config.yaml
n_layer: 24
d_model: 256
n_head: 2
n_kv_head: 2
head_dim: 128
d_mlp: 512
vocab_size: 2899
activation: "geglu"
norm: "rmsnorm"
norm_place: "pre"
norm_eps: 1e-05
positions: "rope"
rope_base: 10000.0
rope_fraction: 1.0
qk_norm: false
attn_scale: 0.0884
bias: "none"
tie_embeddings: true
parallel_block: true
init: "orth"
init_std_qkv: 0.0358
init_std_o: 0.0445
init_std_up: 0.0513
init_std_down: 0.0513
optimizer: "soap_variant"
lr: 0.00991
lr_mult_up: 1.09
lr_head: 0.0125
grad_clip: 0.5
warmup_steps: 200
schedule: "wsd"
decay_fraction: 1.0
decay_shape: "sqrt"
final_lr_fraction: 0.02
batch_tokens: 262144
seq_len: 1024
doc_mask: true
train_tokens: 580700000
steps: 2216
dataset: "wikipedia_en"
Each number is 128 + 24 x the weight over its row's rms, rounded and kept within 0 to 255. Layers, rows and columns count from 0. Numbers have three digits each. The size before them is the row's rms in percent of the matrix's.

# v: layer 9 attention value, 256x256, rms 0.0358, rows 228-255, columns 128-255
# o: layer 9 attention output (transposed), 256x256, rms 0.0445, rows 228-255, columns 128-255
# gate: layer 9 MLP gate, 512x256, rms 0.0514, rows 0-16, columns 128-255
# up: layer 9 MLP up, 512x256, rms 0.0512, rows 0-15, columns 128-255
# down: layer 9 MLP down (transposed), 512x256, rms 0.0513, rows 0-15, columns 128-255
v228 083:086115126109101135118124161145167111124112137132086099120114112095155119156159112146119173171143140145122114101150118129095085096114127098114082157147115145110084131131117137115133142151120137112171117131136108150140160138143167129131133100112113141134095099136136112122134129126089141110133167094123082171123107159126121150055156192144141168143074127140154116161122092139164133113138
o228 090:140160150120142105100165121080079119138143115093150130161109125114127105083077120103120141106114136121125132107133136128115161149109096146101153139137115133166134150117131167173148125116154097151087130146143133147095090116099110128071133129166165094140149138085153135107143114154139125192124142140140150111149125131149137111119120120156109097146132152180134096146120160121126119151155
v229 074:135134146184171118146130127096160147122145120137071165105123100140155118119111151128120095128133116084132077134100168117174106117179133149128116171141134102069091087089125110088134146135106146175125112158138138089162141122116121077139106144148124134103140137132142110153124125103121136095170100131119108143144138147140129138095092124128179147131153109133120107139123168138140138171100
o229 090:136149149124131109113108109088122127116176141124143083148112106141141157114151122154145147131125154104109137157187121076143142133124098111124090109147149140127142123121092142143137154132088125134132122148085090133114144147121121093117140159139083175112097136153114121162098118122112123130114128150134124061099120144148135129151132090120124109141109149093123157109161151119079132136155
v230 093:128166118117123172123159123108148142101127135194126121131116106158123116103135117135147113153117096107120105104147109107145160139121137176122107134091157070126111140113180094136101187141114112169115167113142099108126136168104148145160179147063136137099149183101056128132133138106131156160104136110115120107121136149137134164159176134138141127152126108125139179147128106166128128130161
o230 098:113113112164148090147098140153107144122109134131118125127179163144132133184127140113115114121151182151117118132090129167107103148145173100126110077183084116116126131144132133107148126109122146075119085138116167116085099075164106112110146116124128138150100103119141137123147131161121079115095102104120136121159138098131090150153135141105128135116133126109102107100149179086126157137099
v231 093:089139121119144177110133108145129145092088097113119117148136192110125119188115127147133125134143110157121126126133103172115161136126145113113142155147132154147126106148088137100096099113124110132159111143115146143128171160152074131142129127185105112128122088145140125148143153125163134135143139104132152154088093151174103119108123117114119140160086134105132115120119138107173141085148
o231 103:172093144128103115115134139145121121122118160130137188145107121125118102104147121073125147104131140159146146140135151155152099122134116107131132110097156109117143166145142104126133163172148148112126159114160124148098066151104197139111159128117174111142140159129105161103129135169094151159131122136132128106150133139113135164128146141142102115099142111116114131159160091114153138125072
v232 080:114168108155121075157153142108162093155101125104090094116193119094154141104117103113146138149100128119125098122073154153132130086164098134059163114159159107101095146121134092126139139097180142085126138099099128166113122115140135138113157158128138106143149114130179157108148132099127125166145117088147144121089151115112145157126140122157144102090134137160143127094126135123136139140146
o232 087:160151140121122187121106153102137153110141147148175142102116142188149102119129158139105115120143113134125154132159166109113141178119124107112145108096145143125132102121136146092111137194110103133125101141113137104131123115129139122121111121126161153109171119123080141123108123113178147096113153168116086106130121165136142115119126100163092119150126170109134110117136138125154138097100
v233 080:128135096083124139139127119122128117081159151139140120129127118127160149172125080170139118076118139148150140118169168120139144140144143132136149147124090166126116097128109172120112133126141156145162172150131127139138132158118118135100166092160054135115113173131133119125107138151160087118111141088163074140119099117098068133162089096162127142103095153150074119154124100091154142100133
o233 096:105135128070161124133110098128108145113118147144120147119158097108076106088170148083124120173141109077117095144120113127171092101180140145161147120183122115139098133117122086121136116130133104106102107100130089111125130100127151109127137125103168121134137147116145128115184117136087147163153161158117128084113102143188139097130176194106101161121111095110120108139136100163126134113142
v234 079:086139139106130174113159137117113104120136105102112151159052086118104136127140122164133120127104115110088133130102090160123104189143137100132127119187140105142134150135102078139138121130141118130144149130113171133120169130121117130154127162145117105116156088144125110163096139141124116124163082110123112139108109088113115117106152118146133126116157123114169128166178159144094138141118
o234 089:145090175169147115167152140154112142146081125143150127085140129167081119131133127103133118100097171106164143098135162135132115096156105137114129138092106137130090086140145144115131101144114125126113090141136107074148139150083108146124134139121155180115111119120143143145116136153106129116094077139122138126134148166123162119117066120120107105176136151104120148096122116181167126099168
v235 077:125154164135166113088154142142111157136134134131097104122151103121136102090135156137153138124128111122132135147139111161170086107102122143131123130190165134155136135155169134135154140098185133150127147132143108123106116116112078158111094111143164136125122090085087156121131122146159111145153076140130091126133131144134143135137141122148130147099143077176145164113156103178096109108123
o235 090:087135084119084116159083149122137122153132160106126124094144185115114126165100121081123111121151132160117130088100136106099150084162124127146153123142132102130109074107104133075119117119115168150124123134124174125112172122136126127124119134084109138129179169109112132160094150095122134104116136111116146131120109142061114141143158104072154112117151131097169143153122144090147159111110
v236 079:117166137152140088119132157151136111131162149090105143155130136143152172147155110097135103127123109088171067116126130149143128120144119141112132129149085155113114093105126121170078146132144150117087159138154112142108139155149093150170096143121119116116115126132104180066125155111105140128149081100110132113133181129122115154138084142114103113154133162130094101106134098152140112135113
o236 091:124142111104107161133132087099142159097118116125156124104134126147143129093102134174160156122105123132127097145137112097111122090125143137111127153139152144125137160122114147145164129114105128106164151127144103114122136132139135102146163143170123160174115118089141106145084110118115120125121142136134118138160061146127082130119159078149140117094118099111149157152162150112118128093158
v237 079:145140131107125135102118141155177125119124109128110128126139146103163122169132079127142075127190114138134137134124106120114156120148167111122135148114180140137137124111118171143142104138089113092132158123169119109120183080132119111069140152154144112127119125088152139117126177145122102128151117150126105128103144087158093133131131135133171107130068094128145131106133096117123137132120
o237 088:075082114143140129096124128143093153156149135107111107135119105139118148117120153139101128129095149109124104144124141126120101115089111149110102143157118124107115125151092135156125143122160090178123111124158139167152103137110148115174100096107119143119112154140077123142124131132104132101093176135176097125095079162136136109128070149122138142095139145121099095160139123085126132188120
v238 089:123154153160148095112130094113153099108128120171095192147109114120156118115121098149128125138167136133113120163108114131088112118133123142123130109132131137133119105108117104134133090106132154154150104099107146140141103136096130157174157161143067108130148136104143159126145145080155149126138127071116117173126123096141108091100106111099108116130130117158129111150106124114138143101144
o238 097:132136127096120148104129135127155151127137137121142114109120102133119100126132148134091134110076159099157141124150114151125109115122119124137151106105114106101140128100114172139144209097120149107121105130150121142138113117112104137082127138114164096133099166157105132134166139158118144133106116149150158105114133150137090161143119129124135169122154122112119152135140104101109136129116
v239 086:139116133119119146153144141110146156124196148143119166101138107124133147125108140145123094149102124118134151143142107136168171088109160129086137116100124111143140089142108136122114131104153109128121125142154126101081133154105121139181122094168127125138116156174136134158055124063134149151124083091167150106112115098114109145172153143154155093117154132136128115113120115160117127108095
o239 090:139176112167109122137099110105138081114092137175110120165137130136133103105149127130117159141156114146131130148131156097070099126137139099143158101170139115087154114108165102104121132120106110112121139145113123128140146136131119119116143130110167167110128106102098153085156171144106139124125160105135143145145149153122164093121103140137120132115174146115112139154128149171126186098167
v240 085:122147127098125129152093143141117129193137157103132149122125087149093167107143130135128115131151126126116104117128180126093084142153134100156108141098115136138136160151134155143104099113122138110163123150089114116114109114152129101132103176093173124145125143101142150146107091115152108136137155146113116132133130105071094128132114118145126137117139146127114136138163136114131118124142
o240 093:124160138155156159126121131111157153102147095136168115167113165133133119131091111119149128151126138156127157143117125120172116133122132145136146135143118124143088124113098119116140146109106108178086136095139127147143158104125119142130112110170101114159136147167127099137155151129141130095129131148099190078126150168147134141101125141096146113163098132146139113114088101139102140112186
v241 087:085170128149139127114131112161141085108083116132150104142162125125104121139088160139136106157146090133122144134096115148122107124094118079156147105106079121090112131131102117123148144146146117100110123103113129119157132117141094118125084120157120110128120108135136179170139121153098121141171129124152175138121112119139142110118107165105136103154140129123125130126151142157124108100155
o241 095:142125132126164147137151150135122129126090139128105114140068128177093132125122116111142099114129147130144140103134114088140157105110136132089131158127170155117139118114152111179127177148132123129082130170091111127094136124127128160125117141094147129094122128133124108082109137105148085118068131113126098128137160127113148152131146119146149099095091138131130127161184121104143097096120
v242 081:102094133144128129133111092089091189172118129111146155103154116160131178124129122117157126138116120145103122094123158132133079149101132141160121120139121161129146154130103176104153065173150127120111134139126132125155139148104138154102109091098085139137109106107156128119139159104175142171159156136121123160155114110113128114105145112126165115170105104134150141087119173127131137114086
o242 091:160137126111106125120077170122134105119169122114130131127118084091134084124132099119124111093135086094140137151117126110149170111110126135073125146106139066162151075117146101169156172069097148120127151145134142118153142150139125114156114149151109110105137174117124165160134120149114104116138113128109129083137124134154124155144144115091126136109115110111097128133109069132129090154134
v243 077:120144092141138131108110127109067112119128114162133145142158101111101163133143107160148146134110147117120191137129106154152095112154185139159098133197152137120123123116128204110102148108164116108146107111152110121085132086146163151108161110142110132147193118135149113140121125106119146125122122135145120092114152148145088135131121154086117116158156150141106149125128149141124118135150
o243 082:161117121075097152141115148124135123133133120108139133132114110153124089129093148150142127103162134133185104106121135114164075138115117123169156118098115087146156113077102128138129137123102130126129127152125193088155124137093111122132117148131157119091099125135104152074163151167148116125132146122101150145149073124108145152171122136140149133131152114126144107127161043113142127147143
v244 084:112124135113136120109170145146116122076138097130151138145140184143151159120181151135125061123126108116143155113162132106147127111123108073158117110098123147128127115146114120131107151097129137101118140136148158154101136117137105128170149114091161145145124152103162138131155096142106147111116138109122095095131200114128130147126140145146145111119125152127126146087157125155146118117159
o244 103:167145112156120156169145133112131126152153190125119145127089111106164098135112131138129166141102157107139110190116142117138131113134153145121131179146130120122122162093150101104129075173118116146135151092085087099150113160146127128104150151126112151166144080150099099121103149096082157136122169102127138136117119127103137116128107126094128152135134110147132110152129155107094116131122
v245 081:097136112122118101094150140138141149114151148134116122096081130137147139108137134083156126087153135170144101157107095077188118128110152112158154088123087141170125109131188133153134103099122141074144122129137162122116091162138086115162137098086155108124129129105123136106166125107201113088107061138149097097138128121103123127156118134127121097098124081140128128119119143155118148161141
o245 094:141135156145140158163113134120146079150090111133115140162144164111130135105114118134140123124129162101141213105149084140074109117134145179114081141150138164111135125131090123114135183106108121136163181120098122117124137142134155145144133137139103161175152136130116105129088159105116122155121119122129169149112139136149108126152150088082143151137166159111158123104169123084142115055123
v246 086:125151134177155125191138126115168104158163126131138120142112156126123171150162141163106101153107142143095109152122129151127111080148188123107139166149122146128181078126145134077150137124129140161131139179129151168101125158113150122120154128120121064130151173105087154117152094127142108143132148149128114102124144139118120107140136105121120110102097096150112149142131129102084142141107
o246 093:084128089098075134119045115119116166105108162070141119119166113131160123136097071118099140119133143131130123102086151107130126142080079179127157098137116079103102127114127129125088135122109087130142109146093107097149120124151169116140090125122143183086110114136140152182122156126094141126116091128125115146095153141123167120117137133161149117115206139151164127116102126167106074145136
v247 079:114129146129138120134126153132131136146111085102108082146132139124133146121126144099115119130167144134164100104123138082104135142131129140148102110111128100141102149091142152161140123100104137170128114096118158129135076122095130129122113062130116164139123159108147092120190128096143096150076124109125106103128135099146155140096105122147175095099132109135090111146121132130139150160141
o247 099:165151147118106092146113110118133122114175108133138151083103151152140095147106094130104132110119135124113093124094107160133101123117092137109139162157180134110162094155131152074159175121124134142131139136131100112158167133145109128089120171103103159071123129122141126121119140151127133116106130167147181132156131117117129085124140124130089155154125101089148167087161082080148127163106
v248 082:146146119140128113172110123151176145164114175088110156143116132132158088149155142122105136112108105084119113111110143163111117114114136100130116104105131159152109175160152161132158116140133129138119104171143135132098069100118108073115097148136165129060101144106100147160165151175138105121165143088148110095133121084144122163090098145097138130127160140135099131102139146127134148163150
o248 093:122118146121111120100151099103165107102144124140078106096111137157161152106144112152173108131121119135094145156129121120094129153169121158144110144120090113082155088092133105131112166186128128124116151093166144105164140133127088144163114121106099152137157152117173174153105100112149139116128118176078120122075150145109114179087168097124125117126106145115120117105133105101113086131125
v249 077:168137143125097110106151122100154137125130083114129093108116125154113088154156126108186107094182156111131150174134115117123150126131099097120144133132125172133147138155079105124159193131170097120155089148134089110152131121151133119121070097119128124137137076166144110127146099174111152125117125104168144158130131112113139136122115109117134110160092208123114095146155143088127113116141
o249 086:066179082141150149107125178130126138128178097112108158138169145160113162112095108078075139136149121103114130100167183138134140133091142160106101177107137138129115130126123124137113098166159125135110147113116134123167100149115079092139127133128130110128119124130095112104162155139157095133096176121127123103127095128168147077121138120139111132126136175114120169114083089123110128128139
v250 079:089108111131124178142133123149112153132141121117132134120173149107119123124127176085110095173122156128144119110154123172108122101138130076143130109124143150152110108105167102128125131140106133126127143121086156129128154193183109097115187151119154124113164155107109119103139081129154138145111129102110111125133116153136179138124126141118113112158171069174111108183168145146087144132096
o250 087:182106105124152137162096067102083148114109097159130115181104141151118140101136128124104089105120165147158145127150102099151119160141112158096160121178115119162142143106135134101143123130109146116143155142122122133147107133126154147120120134130135122121104128112106106170088107134118149133111114135135125144129120146119121105138150125093113152134146119101140185127132134124169122093144
v251 085:111100128185111106158118136116127144159138149106165129143109087131151143123131148107161116155104141166104122114156161114156122162142130136080150118085080168120130194136139116132134111140088123148149139145113129140137133117154157149179185151119114139136120097099111163146145098168134150098149128110143085152066188100104125112109143097120132116127130110166134126152170112118125114144122
o251 097:142160159142138155130119103097182126129088142148134147114131162142059071115139075122120154111103183065155153103109112130118102123134118105113099123137197101139125112140131131061130154099142109107109123120147158113116158101136103104116124115175140110157128136132130107149137156108137148120137115168079103106161114182110109153136104159125117148179129127127157131123098126171122113094131
v252 084:071173103163159115094142154115133105147125075137084117134144161152130136107134146093110160127108097107119153150105167170128089161108127110137100128152136120129117081150135106102144123107109142137143136162149123124088059091156086153156122124133121125142101133099148129144109181130158134085155159118118109146106080128117129122107135116144119180136109117090140115146138185165104158119124
o252 097:111087195106124134138117137156115136089120167120181130118118112098145089135141134139098128145143126131164131125134096117144124122196144142140120080081110113111139157106130148153117151177156138098177122080117118128125156166135176149124104141087124105134140109119115153169114148128100159142136135171116166146162131110141099154145111098116133109132116133122176134126095111104132139115148
v253 076:131126101135129136131087089132155120130125122193129099174099102123091090142153125130116109152148125105170102096130130126132138112113109125125130109126117108173107164142121087109175149119122119137110129153137125157148119107119148111146168183115165127187120079092101159133124129166142137147149107155113142112157141131139125165117133141149108104138123124142120095121118137132149139071140
o253 087:124124117104155086169125156117116111113111095059095131085110154123148117154086111143142131123117164155087170123108113175089157137150122115112152132079140151063116084159112139130131128159121137115161123117154154114114145082130155166099143100145120144103115136111163105149107169171091116110130159125134107142124113141130128132135126128110171114134140110127149155084100150132134131187110
v254 079:123055147121112162148128070135126127149129119153141161102120097091116129118136161121142150126148078156145094127154114095157167116154105133131146139133158139159122155098137150130110153112093110106121142139154100128153139088104118126127135125118096153110147165090100119111125159133197190133085119060097181163127098108135096090129134142139112105172126113133125113147127140141127096106114
o254 086:117163144109151142113105162136134148114132094127096123149148106149164128154141130120113126130143155119131162107133131124123145159119150083131160097087123160095150164103114102089154136139122148134123137112112177129135105134160122109095129155172102094139124113135095113109133114165121091136162133146142087083126142147138127146162144161124118142104110186133111148098108112124166146178143
v255 080:099171099143074140112115104133157149091162153139136166111113118147154129102155131154146094119124134146153107131091090144097154155151136122098132107094146162082135131135140145125127141128132146146117156113129126162106171125145070149134131130108168150135160180128134105118110153119138187102090142108113113081133152144132100163112112142143147136109143140123147097165107143135143098126135
o255 090:173130163134139110132165128087092087132123148128122074130117133139168146131130118139102181140117133064097112129151122114173150136162114139166099135150085126122101129119156088143103113113114128121134116101139148089106138127134151127111155177154153089133097111118166113110128113154140086164175107141110126138092112121098162157172109134127142163121136114123124128096133139131079156105171
gate0 106:116135077138154146113111108143125140120100120109112145121175144100161097131106109123157103142129138113116162105152099160081120091108155114132165090088149107164150132113171174149123081116115165141128136152127178111138122154139123116125117127131150114104115095155102128152131095175134153133136131114152093115088122142117141107142127098134122098118100128103120124154123140066117118122113
up0 104:141098119117129139132093066134099143109136091147139138145137121179091103165123163125161108159133131112100145143147109169132112122131117103160111115069132136138135155103115177134154151094111103078124127126121107159120126163125122137088145128113107107116171093124112120152068139128123142153130166114150147096119135144135171104163094119100117156109136149127103104089111108113113100158115
down0 101:148090111119156083119136206113140134165119125116147119127159087071140121117114109121134142129120134115121093123105155150104074107154123104088084158151143076125133170111126104135120105161135109118092156151155171156121136118142135134155082108149118190108105120139097096129140118103111147121124103135114116139119122110127102133093146133127123119153112167170138138145182153140137103103127
gate1 104:115093109105150114125146143119151152117161100104154122146151092152130116142113117155085122165129104183122136094152121162138086107149063134168152094137147135168105111140165138114119114123132104143099145148120091156088126103119103133110122092111095154089127102094093138117148116126148129146096089138134112151138130158138149131122108127072110122101145150153096165111129134113154124125157
up1 106:120119100186136094126126163148154137116111160142089146148115080151079166153139139121104135128148126186108100124127137174132117140153097112138110120137153124136116069131068106150126147172127137111123128120136138102119107099146143101089109102136124125156126156115138127111139126130140093137169083149104077132143138133177143132135127114104085146128113132169147167104156135128162151096109
down1 102:126138139101128198137124064100140128133118122096142111122119163100161133108112140145145142147073123089157163105103096101089140116097190146125132137136131154133152178154131135106146136122128149117145131119121142160141159115145121160192162159134118139107127126114136122117136124097120114103110160141123143151150121117083130107115134095165152091114120144075120113175071132119118082122179
gate2 104:094124142119090097126111118103166116145142110115101160154112124126116068134138142177107131126142130130162143150163134139120152127147092131097087119135143113097116099165177101094095108111112116110155089109088110094111091119119124144130098094123131096159158143114097119090121116106114107120137119115088135133103152115126162136119126115167151151130144133106108168153146070072174089109162
up2 101:134093074125166101142123114128095131165138182114147133173092122083098108104154134127145146116162145134117084107155152115155096155115125149139117111152129095135108148127087116136149131086153130189107119164107164112125156132128138152120132107128100116144115110115119139138121112113120120107113140148134119105168129167206123140115128104124130095130106152099087155127130150121134154178143
down2 109:096133151115097175081156126173147124142122083094131162137098162181153125089158090121114142116118122118120145141111133140124107136136122116101153098120114094154125168169146107158087113100160167107139139136115119121162122117135088073171115099077152145147134117128168162106095125094102123147171114136096114154157101116123137141127077159110145124156111129125114185120124116106107136112114
gate3 093:131124120147123146128101153130125146092147130163110128148124104107126094172150149137132109105116143114106118133162119146134125121140139137149082133161120125142051116121141108132138154135098103141110135116099104084169192137092138119145131134116099150139121106134145180111098105099105124151124163155099140143135133133150095126110165112124181120148069122123120102148092126077122100141114
up3 101:130156101121108141164086109160102116146121132144135151181095098117121098163132121143134164128145115113107118159138126134144140144120127109129099175139143121122119139160136127169120093129124116134125148176120148064136174165098115072148145097138123176149108099101146143137149087096120138149099120137111112118130117142127120134114125138097153096151133160138138093169107118136134123118134
down3 091:108096148106141126147150126124127105145123122094117110108100134149116148066123152144102127141118123123140161127094116112070111128108121172129128129134115114178144102128114131114102136149165159088099133127119109151099089116152144150115113168137157090127136163137127092157126206130119099123143083143131132149106148112108127155101155103126073152085122114137140151131126158157112121126142
gate4 098:143105110152102141126168141143110116112125097085155168148066147145098106130144116147164110109140107155157147144139168134145109128125146129129137148114167123168146157138122119116088131202134105150147129212156179101098132101146141087117131114150105138090130150144136126168145135091121071125093124112116124100113120127108106139090141160125143105115170141140135111152104170106083104134127
up4 102:138114141128123124133119134103126105129092121152121100078148134097123077133127135107144056086113064162140135087112150118116123099134162117110121153122134134140120144119100158091076072128119111093139161142145120117083126162106106110137119130157135114142145096108131071117090122105124099137121136152121114130095141091117138136170148125136144099147097119165095140140093108133092152123154
down4 098:147062090150185123130136142098099159082126132147125094147134115120102145138127123141146139146184120120150110113141128084087103103164142122102142137114113100115098133093151136096126116096157125157165114149138112104146121148121111124153106123096131095135124113127143107101086104116140156112147133137153130159107127157110135171139126173158177090140101117068125144070123183139116108164107
gate5 104:105121093118101125189129138137092164130126092123160139143168116132120139163105126097120122136118109104154074087113106149105087122111128156146219099187184113118142147136117149126149161145105108122070115150106141126129116124144148163132157095121094161118101098114131131092151169102139144124123164116147115162125106120111093142117125125149096127106157118102166080141122147122167091127113
up5 101:107130125123126131106110134185113133142099114133121154159133067138117082118106113127113128161134116124114080168147117093135083098130125114149110101150176111099104121162143122136130140139134158113112116139131153053089122158145145120155086147085128108154108134130149148149143149158092103124120119141061132146104154160185170140093138159132113133126089140142144151124133119071116097105124
down5 103:111126136159137111128161171145085134138130173124133150126124183130134122105145111131119155107098120145128155151156165134190124189103100150107130171135104092088138113156132110110144133133153153164110120104153071148154158101085111134125130112124149131130138148112122063093125098100147120126074138147148096121120124115101107107130128146129153134093145128113140115147151159185139144112145
gate6 105:121113123122131094148124154101104119125128104159114140123101145128173114179108126148139137089112139124134094120141135109113134130118138124103124120111150143102085149147135126136160108150129105167118129097111087088177157142119124129115075156118158123118151118132109162096144150148120082096143135109094110139146136175135154127113126135134161136125130175164103145139116143158187139113100
up6 102:078134095116103097095142140118110123132133103138151137164147083151108124119164151101131087148138156117164100132130106107135149112135106184159111110145125122174123091093129099133137148154139194132071179109123125124111118146108134109095188119133124074131149099121145105180118117136139123155139120108140110139104108098112097103096144116142126112133096153128158100176133154146099153123137
down6 101:104101126102122082134122100136127171132128109100120112133126143103125127116146130151136154100134122124120097073110164165154132125168088107087113142132133143147118157159121136110129157155130123148105156124193107121106131102135122127117105125147114150105156132133093136101180127121138085131109102148118131107101153162120155132122109130126141134147157138148111176143108096122142158141133
gate7 110:129105118124124141143116145137133096083166084147163145106157143115121129153116147115108101078166119142128112128107109154168159117146141150083110162125093134126115096115119124149092141109121090138104122125135102152114138132132133143140103133114146164132139133163141155132107112151149144080096110110090148157079169118148128097106144121119115138133122124097178117112164176145152127136123
up7 102:163116161107129151101110121129131137115165099085139099110105122134095105127154147175097101116157155150133156135099093110186151125126143152126110086151161114114121142127172090139115156152159139116133192110083132139193150162158156119148157137100132097127130113180153157146123143144093164133116121142069106146144109116093103140135154124089112127134128130165148116118125131177099085117106
down7 109:123153151165124178140133160117147128139167131158139117123117106135070106147151194091112120127112122118118073107178113160126157150137171126131143157109128115104134125120130126142137122152156164137095110116125064137137106121134132132146146106138125142144136107163120137094120158131141114112126126138140160092118089112115116166136084110151118167188163155131127148107143168120127106121119
gate8 097:117116165107159158081155109115142146121121113191100127091120104135152112162144157105094134120159126179090100138122140117108104160143156168134115130212104121141083084124120125175160157189094087119143121125130133120121185135119123121154108130148151109149160104124115132119130134153155111098104107087162129148150116107125134145112102155133139128099131096107136136087105094176158116129121
up8 099:128141125143132117132128123137133124191141079093179162105162096097150133119152117133134123106140146109155132119075114120116106141097144146141118122080095130110139138145122127167136130111153134135125146086142133094159107102141163105139115106130138130138147138169151102137096091152109169142145152127101159092168134133135149104128145125138128110152165082089158141097138127079125139136124
down8 100:135159156104114106182148112151162129097137100180152138164153138124150094113117129153134119137105142153150117150115117136107120149163101112122124141134121156129101143128158102178115120150146143147125148128122092124123158142107120105155120126138117128155109164126136121143091101088173087128103158153153122082117153101127126138125132113077151177141163121090122097118114114095142122141071
gate9 098:146151103145116158151099084149119118131115131149107143093124137150067157112148088136117151110125166159143096126187124139126130106131154183154118160115167170123115103135135155128122137096076087159140113146101147130156132112111105149114131120092132165165101120102149160142096156113138116100154101137114122123128109174086120125158124118116101166118137111129208124124160129115087105179116
up9 092:113149149159136116146152131184126114110102151101092176145120138098103104144161164127158146157148123161117150105073113146138119078137126101104075124116132076114158114135110123116111122121148092098116100107120148107146143135133130131104150148158150156122085095135128102171167136132164140140132132132114133172109095149116163090136095155122103177125136144113132124114128121133131135107133
down9 094:138113153116091150109168209124094138155096125074098147111186107112113116113110168154128126163132120089112101097131095098138127148152137118085137083101091117170132102119135125146137110142137135151105167132143145162108119151142124100132120108148142130195126120140124139109175101111146142144087144127132162120143178133155115140086136153063123100124127129169079112099126063152111123132147
gate10 098:128125129110148130129147081127123155147110173129131155104158124118165135120152092113141115100164121174150091155155117106122142132162111170102133138168191092119134139081105119116124127131144117149106133117106148119162141098107132097137156118144122157114127114135145091141164136101148130086138121127129133142130139134163141102159097141122088112146139109066141123115139115137144133120152
up10 100:116135116128097094158132129127156198085145116133105125131169087133115106147126125077127095086146154107113145125125115185087164137100147171130131139124118118149106147130138119188139080123110127154114148134143150127148089148142136150111194104073149178134174158170166175125143149139131097146130108100115111107108090145127161104134125147158099113102181102100121097117144084149119161078137
down10 103:124135135070118159112087097145101107136127168118123129116108138134141135108126120155146149136121095109162112080176098168134128118169143140153155168092140060120158169164120153107103125128127123150161134179079122168146136102138104117125141140106123140129171119153098142111124133128146143155166126146124143137122137104163120194123159109146130168137126178090168126137139164126149142126092
gate11 103:158090094092099109108104159114120154132150112109126128115149110138144156099113130142110111116151108121172129153115132140135158137127132150120132091130126177169137139150099122195109097060145177130172094135114108115117111147160185153131159126092094147126143147131135098151171146094134124143104130094109182113134154081147148167117130125162108135110172125130141084120098144095145144108107
up11 099:113131111120077156137125152114155140112141124134118108093156189146122106142134133120140097146114110123108121088144093119131132135111107138109149106168175136183122125116132137108139168094088115066136137096125135144129112115118142135108107106111131094128158095108094148177152135109090141124124121151103110156098142150118098141120150093158142117145130162101125082134116114129080136097128
down11 102:076173134128158122184146130106130113112075133130124095152129135155138181107119170104155132102189147146161155146114137159152114175190171111131103111091107145075148117135124139167098086151142139174174130094133106119123135122141109113126158134122121121093134134104123136092096119139121093115115116125156142128121147099135156143130107097113163096140119149091160143133131127150111102117147
gate12 105:113148096129118159134135118138123146145129147135140101114107087141177123126082116124148121152146140108134134088093109108146119116093113171115128107146138146110146110149125103110129098080144156164103155135171107108110109113158110129169184130140157176116138152128103109149124157132141132174135158153135096113144137172133093155129142145102101132129130095122136132140165079161075102118176
up12 112:145124157159138122109125170081120118105161129134101109128105105151092089127133104161159073106131169134122137123112077138113133124115109138134179196154109088126134138170081101173093151118084097120137150089122099131150115149132158108150061172094134107138112098156131114139136138120091117117109109142091127126133173139104144116135129140115130141117110124112105136131110141122117141145147
down12 102:130162126122128085143125115180150116119153141154130122121150134136133171129109140129091139144140115112103134105111117140178118105112159111129081135124132188108132117143167121090104103088153102192159123091139114151120109119140086129150117146116164112097108158121114102120089123120153138110140143133142117116136095090087078113146145095137162129155100103130118088168109107128149104096169
gate13 093:135133126135143140140116128159128103133119156117141161071137118189143119178131139121147137112158097100113157087114176128160155142132127132135149130121122127154170156110098171120100127131144115180125097058122084149166134135125116131142119144092071093144154127125082135106120121147109118102111145126136146068163163111119101085171115135098097134141140144129122159155106140153114073100124
up13 097:127072127154141117147108149163122093143084148101094105180170123158150130135106115142131126085110127120126110120105123161132112115108154143150119151115095102143114157180117125139129139131131112113125181116136089088106123107117143125166130161127161124076104119153108160146165132162129102140184124178122108103129116114099129139129134115121117141103128156152132123174158134093118154131122
down13 103:119096138114132160140116152106151107146164140158167113115119141121100100105128125126134147125109151147155168165142125135081125129070111113097117115097107118105115110161125146166183103129080154102107105186192133149083123090144121134179153082160122154120126116176145159110115132118140097097137106154140117122104122124102161133122149137092096090189129088129136169122139158114151155127146
gate14 095:134125144148109131127118151134150145128160119139117127118137141114129124160139115113131164105136093100113131095165132134122149158136073146170093174063177114151120126093098138110174159120117110130102132147145122153188092120140121165142103147160108141128124079166106137131134111156090130144156133152166139125167156159164142125172136121121070150135159162145097143159089140138191120115085
up14 104:175169118162090143094160117160140143097132110147104101149137146125121112126089120154148166117114122109133122145135129150136124147176094131106112129155112118125107110131148117158146161119100123127167086125128132113121140178144110111150183133148121121118097132148105136153124105155176102145158129076104100145178143114155124127136107098104130101129120158168113113138121099148179140121090
down14 094:094109141098159149184106133125135170136124161121189130131150083127156147144168165114099112169121155140115153145104126159100112118103174127131129161142136142108111185136125141119112103154178105133118163147146143124129143090124129117109075084124152111127154116091140131120121167111116141100119113132111137151087107135112111171100129143138097139125151113126148145100134123117092095165175
gate15 099:146119137102123136132135067127100120135176103128119094135184095115150097110123140075133117114109109111103100129137093126128156155104091144098161091165136113126120136164105121109107101113114162155126152144120157132131154127127122102130132115114092105131146126123106151126188153134120129138122107107080160114140106094125111107128120103145095131138150165108127109139152138098089091129155
up15 102:130104165171101133114086110087129124102134131120087090128150137150140141103138134148159122122097128118184158102149150111177150143124184106071067110126102120101121110091133124149110163124127148118168145150116091076093125098125148156097112152119118106113112138101113109121128162161142140130106158106097095172135127136133158118133128119144127104160115101098174153118133145084145172122130
down15 096:142141123138200138141159127106087143147143133119134117161122108143153119105118112112130133167141115157125106148126095157107134128107104149136189144126146107154105104151140129096111109127131135148111113132145161139151174151100101108084138103134086100162127113132160132101145135078093094138139110101135141068158102112110134122140133142116128125101147154102146101154158120129092085123145
gate16 098:097117127112119131107147159169133103124110154107105109122104132136155107119104144095097135119080158132116133074102126137088156123104131117137082128102126142124088141127130129103140129146127174156114122110102153134157113108135077115117132118158077130084112127130149125116077118170081087128121122094174117185097113110124110113152134135109156116160151124123128113091156111119093135085139